From a checkpoint of a small transformer trained on Wikipedia: capped logits.
Each number is 200 + 40 x the weight over its row's rms, rounded and kept within 0 to 999. Layers, rows and columns count from 0. The size before them is the row's rms in percent of the matrix's.

# layer 10 MLP down (transposed), 1280x160, rms 0.102, rows 889-898, columns 0-159
104,199,163,201,251,215,223,255,235,220,230,230,255,148,196,220,173,255,119,203,163,266,176,220,240,229,204,233,202,208,183,173,208,185,165,238,147,210,212,81,237,222,140,222,201,222,150,239,165,252,222,226,174,219,265,223,192,203,136,166,151,189,100,195,207,206,148,178,280,156,200,292,193,225,231,124,150,197,213,204,217,235,186,179,147,162,194,225,229,176,164,216,279,205,136,237,176,200,197,201,302,86,200,92,216,210,232,196,212,290,227,218,229,226,144,212,178,229,200,201,177,238,195,141,190,179,241,220,156,237,198,143,240,114,174,178,203,217,173,289,141,227,195,210,255,198,201,166,213,206,242,188,146,211,178,179,236,159,213,243,199
089,133,169,261,146,170,207,209,239,179,251,191,201,177,218,224,242,141,176,113,180,212,235,190,223,193,203,226,210,287,175,200,217,191,254,194,229,190,246,109,263,164,236,149,228,236,213,235,159,135,157,221,143,195,187,200,142,116,160,135,195,231,167,251,189,172,184,141,261,201,233,184,202,217,281,228,257,258,181,215,201,239,203,227,183,147,204,240,101,142,213,130,239,241,101,219,128,170,148,262,189,160,228,167,222,200,244,256,224,212,248,178,124,189,200,227,216,241,237,159,156,176,204,182,213,178,209,119,164,224,285,204,163,217,226,235,189,183,139,188,213,175,199,214,272,188,202,244,160,262,216,194,200,222,204,183,202,281,210,180,260
087,84,201,168,250,211,250,214,210,178,138,282,176,198,138,271,242,222,230,215,178,247,227,208,198,248,185,250,194,165,226,228,153,249,247,212,185,170,130,180,244,188,182,223,209,195,168,203,230,230,211,214,221,119,189,263,219,250,185,123,209,166,191,192,219,144,194,193,138,248,194,155,264,251,165,99,223,190,240,266,140,248,112,211,211,238,216,130,241,236,155,193,163,206,268,172,238,232,179,194,220,204,259,152,199,169,169,189,147,151,273,182,237,175,253,205,216,261,213,109,210,254,139,272,224,153,209,199,164,203,179,164,169,170,202,192,221,138,189,208,163,144,212,197,295,197,170,161,211,200,199,193,282,249,204,162,200,212,181,196,206
098,224,155,194,285,213,143,150,195,224,180,195,195,291,235,225,211,162,225,201,202,180,245,240,164,201,216,193,164,216,184,217,211,187,242,201,187,164,158,157,212,184,204,253,207,266,191,183,220,223,261,233,276,190,218,145,208,160,203,133,216,200,181,202,270,174,227,207,156,207,241,180,134,161,172,134,203,172,195,185,222,186,170,198,222,194,167,173,278,203,183,214,224,202,125,203,151,171,193,193,155,124,193,172,128,205,233,173,285,197,258,101,276,155,267,168,179,150,251,239,205,236,219,137,239,121,219,197,197,224,219,180,204,132,252,173,175,117,197,163,175,201,237,259,272,235,229,192,213,203,172,293,148,310,278,126,202,204,221,241,217
098,181,199,231,173,240,241,204,224,225,211,165,148,190,204,252,188,132,191,175,241,130,163,198,212,198,194,265,219,207,201,190,257,167,247,227,230,208,160,232,246,196,222,225,206,275,148,185,151,225,230,203,223,202,176,218,181,207,265,178,208,157,241,226,196,165,211,252,158,200,206,204,159,155,205,188,194,229,172,159,259,228,175,223,175,277,246,239,175,190,200,203,196,183,222,178,258,249,179,247,225,193,259,175,151,216,129,163,191,170,156,214,150,211,186,187,167,159,139,219,209,118,143,219,355,244,213,147,239,263,173,203,198,91,279,242,251,239,127,182,87,169,183,207,189,164,226,209,75,179,201,209,183,202,239,194,206,209,184,201,93
114,160,190,231,191,224,205,218,225,325,217,247,205,240,184,145,182,264,193,192,177,281,210,165,235,226,215,280,218,136,151,241,202,276,168,226,204,179,159,169,226,164,194,178,200,263,195,219,162,186,214,236,275,179,138,222,185,230,189,222,209,225,127,192,200,220,207,106,256,220,165,196,152,174,192,165,201,158,140,194,265,233,148,199,200,187,200,155,213,215,157,213,200,205,232,129,198,215,193,202,194,167,188,193,115,214,187,261,160,218,199,210,178,189,159,221,194,221,195,174,277,216,200,193,188,250,261,179,248,198,123,292,83,204,160,103,248,195,278,202,212,159,186,206,166,231,119,237,284,164,166,232,187,226,262,117,188,192,225,178,187
105,226,144,279,259,144,170,260,117,165,149,224,199,100,180,239,177,149,262,160,129,198,226,234,303,187,265,193,173,255,213,226,135,194,198,174,183,223,233,202,152,188,201,299,202,195,245,255,253,190,261,211,209,199,219,224,182,227,242,202,222,179,174,217,217,267,253,176,164,196,219,230,133,174,202,134,204,129,227,168,241,201,225,165,203,164,203,243,199,193,228,174,169,169,246,217,213,202,155,241,261,235,101,145,170,192,220,195,170,220,225,139,172,159,256,130,205,232,207,111,236,219,206,157,221,233,176,133,205,175,181,93,200,180,213,233,194,220,189,171,192,176,197,239,237,200,203,235,211,198,162,148,225,223,268,291,176,240,188,198,232
089,218,181,193,273,187,147,309,289,259,222,222,154,189,229,144,153,200,237,199,172,167,204,266,196,146,231,165,184,172,176,171,163,249,181,265,227,218,216,135,179,238,215,210,201,189,218,172,219,209,215,231,201,178,167,197,284,168,274,215,158,201,171,159,241,197,180,140,188,200,139,216,115,148,132,232,197,177,215,241,164,264,192,187,150,214,184,210,208,288,211,241,182,205,181,212,173,195,255,208,211,182,185,105,203,246,318,175,174,195,187,157,264,197,243,219,156,256,202,163,209,224,167,263,129,236,179,110,157,170,172,129,169,222,195,173,172,230,263,214,263,197,192,178,163,244,201,176,202,155,247,221,140,210,107,233,211,253,193,244,209
111,202,184,101,190,268,188,226,133,218,241,180,181,233,169,237,192,157,130,199,261,145,212,207,233,170,196,301,187,160,214,181,199,255,178,136,245,162,167,179,274,180,138,242,274,214,185,259,178,233,176,134,214,123,232,161,172,235,180,261,180,246,210,188,201,161,265,249,243,216,204,176,166,193,260,236,167,281,192,244,237,208,276,169,131,230,205,243,162,148,228,201,162,209,179,161,211,214,146,200,199,98,186,229,189,194,225,246,229,227,193,210,200,193,256,202,145,148,154,206,259,160,223,204,193,167,211,150,185,183,208,161,240,267,194,260,231,252,183,252,197,150,142,228,253,202,257,168,102,222,160,153,202,173,224,181,208,242,213,243,159
102,205,165,181,180,184,157,183,145,203,174,223,227,285,157,250,274,149,192,270,225,235,232,174,183,151,175,214,233,283,248,211,214,242,137,210,260,230,211,179,264,208,213,199,113,153,144,224,147,239,174,204,198,177,197,210,204,220,228,214,236,134,221,177,184,178,229,223,150,189,202,203,181,203,198,216,236,182,156,172,178,190,135,219,185,229,176,150,141,188,216,252,247,184,198,172,140,214,168,107,183,193,212,209,236,201,201,223,156,275,212,106,216,99,285,266,178,266,237,148,196,132,173,189,222,208,192,215,206,198,179,209,182,206,199,182,272,225,116,181,168,215,174,244,104,274,246,158,198,244,242,172,212,199,260,177,256,242,157,193,304
# layer 10 MLP up, 1280x160, rms 0.272, rows 890-899, columns 0-159
096,250,181,167,231,183,120,161,142,125,224,323,267,182,204,125,204,259,223,303,210,198,191,226,219,279,88,142,206,194,145,210,191,201,268,200,158,179,243,284,156,178,300,242,203,224,205,197,176,168,192,211,208,198,161,206,211,199,178,209,239,175,181,227,169,156,111,231,203,208,201,200,188,199,127,228,219,157,171,182,187,255,194,193,189,258,199,187,190,235,147,223,171,199,232,193,261,192,263,131,242,269,223,242,233,206,171,303,292,155,172,163,147,188,204,190,170,197,234,171,184,195,239,196,221,194,141,213,180,174,165,184,224,201,175,202,147,213,182,205,258,201,195,218,165,250,222,177,207,146,169,260,252,227,203,233,142,184,177,166,243
091,231,209,183,196,216,195,193,175,169,256,162,251,169,242,172,116,214,222,259,212,248,168,209,119,182,173,201,268,228,230,231,208,269,210,142,184,249,187,194,268,197,199,170,143,164,223,158,205,138,203,180,243,283,229,139,146,155,197,187,230,232,215,236,211,179,224,179,202,187,234,181,114,204,170,232,173,167,166,211,159,198,232,194,207,169,177,197,166,183,224,269,242,134,213,127,215,145,275,270,245,93,140,289,191,298,200,175,185,235,108,179,210,216,232,255,134,184,169,238,192,246,221,162,179,220,257,144,224,262,181,265,220,209,168,249,175,177,174,239,181,214,211,209,248,111,221,212,218,154,241,183,150,195,176,183,166,226,185,228,260
095,204,199,207,232,216,156,190,219,134,180,181,210,190,108,248,262,213,231,269,148,147,192,201,201,187,194,219,181,192,205,108,204,163,204,235,285,245,273,149,238,139,134,150,240,210,177,163,206,159,150,295,123,243,236,188,161,185,227,190,178,204,211,236,225,214,249,187,227,137,216,185,236,145,196,158,185,198,182,251,227,167,164,246,229,218,180,272,218,214,223,227,209,167,255,192,197,301,211,215,254,195,175,252,213,223,135,207,198,130,210,205,192,179,189,192,164,154,167,209,185,204,197,215,205,255,237,248,223,214,191,215,208,172,147,287,113,207,172,303,193,146,149,146,250,103,239,222,169,206,195,211,142,174,283,159,199,179,246,254,171
097,261,247,146,213,198,168,188,238,158,241,213,176,184,204,201,253,182,216,235,231,141,211,223,213,211,215,150,200,147,139,158,164,249,190,185,157,264,164,263,181,231,153,199,150,272,227,226,227,186,166,246,183,123,168,209,244,221,194,213,254,206,213,216,201,153,178,168,228,209,207,206,197,206,201,176,176,120,195,225,150,151,159,173,207,158,160,149,236,224,222,201,238,230,186,160,146,119,265,191,199,172,224,183,220,176,235,119,223,244,177,217,224,207,212,223,205,209,252,130,212,252,185,130,119,172,182,273,184,146,223,255,184,264,279,157,179,142,159,173,251,203,188,238,275,319,146,148,245,212,113,160,214,187,229,143,219,163,114,256,206
108,134,230,192,242,210,198,246,210,238,179,208,197,216,196,192,196,208,177,174,184,155,252,162,189,218,269,221,188,148,266,230,260,228,198,180,107,230,250,168,195,161,194,186,190,233,108,187,210,195,173,231,207,200,160,176,240,141,181,201,271,123,160,208,185,197,197,244,165,305,213,150,201,202,191,231,222,200,206,168,178,201,241,159,206,211,216,181,225,296,152,262,278,193,231,220,290,170,223,142,229,211,231,205,159,202,130,262,272,122,179,178,129,148,238,171,207,228,231,157,226,167,234,206,188,104,238,131,237,196,217,180,158,189,182,147,213,207,282,146,192,201,271,248,119,234,139,158,138,141,221,203,197,240,188,183,172,224,140,203,163
104,250,260,155,145,203,226,135,207,211,242,161,300,176,200,187,226,219,174,226,189,241,210,202,81,160,145,201,234,120,216,162,212,184,262,176,197,187,129,155,228,205,90,202,163,182,172,151,164,236,253,167,133,223,192,214,240,188,291,207,88,217,243,226,166,221,178,228,238,255,161,237,237,140,159,194,244,223,191,247,198,197,146,250,219,216,194,225,235,230,168,208,205,293,177,223,166,176,190,136,210,121,211,276,167,175,198,223,213,190,232,193,212,287,229,165,171,170,230,242,193,215,226,205,196,191,244,139,165,186,233,301,207,214,175,230,185,219,143,268,239,221,155,235,199,181,189,162,200,206,204,185,222,209,171,161,265,166,260,195,180
098,242,127,162,122,206,201,141,161,145,178,193,266,206,134,178,208,208,180,204,171,206,254,176,207,139,210,145,131,159,174,247,173,219,219,290,232,160,244,168,224,185,157,196,215,174,199,221,180,197,272,155,216,218,238,102,194,168,174,217,207,281,164,255,243,195,299,230,230,208,230,262,241,225,225,177,180,229,88,245,258,185,227,173,190,209,207,220,194,217,163,194,169,194,143,166,190,168,172,197,218,213,271,170,160,189,120,207,173,188,277,100,222,179,249,263,205,229,210,229,214,220,202,140,140,203,221,211,259,236,269,305,208,137,244,221,179,206,210,240,197,131,186,161,192,243,202,232,233,155,199,207,184,174,235,219,148,158,177,188,176
101,201,221,138,206,169,192,239,122,218,295,124,206,189,230,233,216,179,145,193,177,177,160,185,169,171,157,172,261,171,164,207,224,187,169,225,254,193,190,194,208,212,215,268,299,207,158,217,235,199,200,175,171,237,208,187,155,280,200,209,254,302,176,159,135,165,175,186,210,228,144,202,216,203,253,150,206,211,215,211,137,169,262,161,204,150,263,163,206,152,235,152,95,222,222,230,216,190,202,167,173,192,224,209,223,294,157,123,234,186,282,183,212,202,267,203,175,162,189,181,173,234,111,170,248,276,151,176,226,206,224,191,198,283,231,217,189,138,228,133,131,212,217,208,167,228,169,175,252,201,301,221,139,174,224,178,180,195,197,192,202
102,177,226,222,158,173,234,175,197,208,203,226,204,218,122,176,240,247,226,129,237,171,227,214,238,147,213,259,218,228,230,190,141,236,158,278,242,245,146,203,228,220,228,142,177,220,182,173,265,215,248,185,254,112,178,214,243,174,190,199,223,259,185,162,140,242,193,232,205,204,203,270,168,111,242,137,278,115,167,231,148,180,242,239,212,212,224,276,177,231,188,129,238,260,170,223,201,230,264,219,198,212,253,209,242,206,133,267,163,170,141,167,242,257,211,134,246,208,248,159,173,205,207,198,206,181,194,227,141,137,176,281,169,222,162,198,211,160,205,186,160,167,243,194,223,250,173,138,178,137,184,258,212,133,196,101,183,195,200,181,212
109,194,199,205,174,167,151,245,230,223,225,219,161,202,231,227,284,172,268,194,198,208,197,105,232,222,176,152,245,140,156,207,158,221,211,228,229,224,145,237,215,254,218,191,188,202,219,201,184,195,76,190,175,121,171,203,186,227,227,238,179,265,181,182,232,175,206,91,207,129,212,168,193,157,209,199,254,170,244,153,192,207,195,262,161,198,200,240,234,154,175,194,141,250,149,143,104,203,217,244,192,204,169,246,197,207,194,232,212,170,174,192,140,197,156,202,160,294,232,224,195,196,208,175,235,252,187,193,270,223,144,185,223,246,283,239,149,197,128,194,192,260,228,226,247,153,137,141,230,152,221,206,287,203,220,289,164,213,144,168,148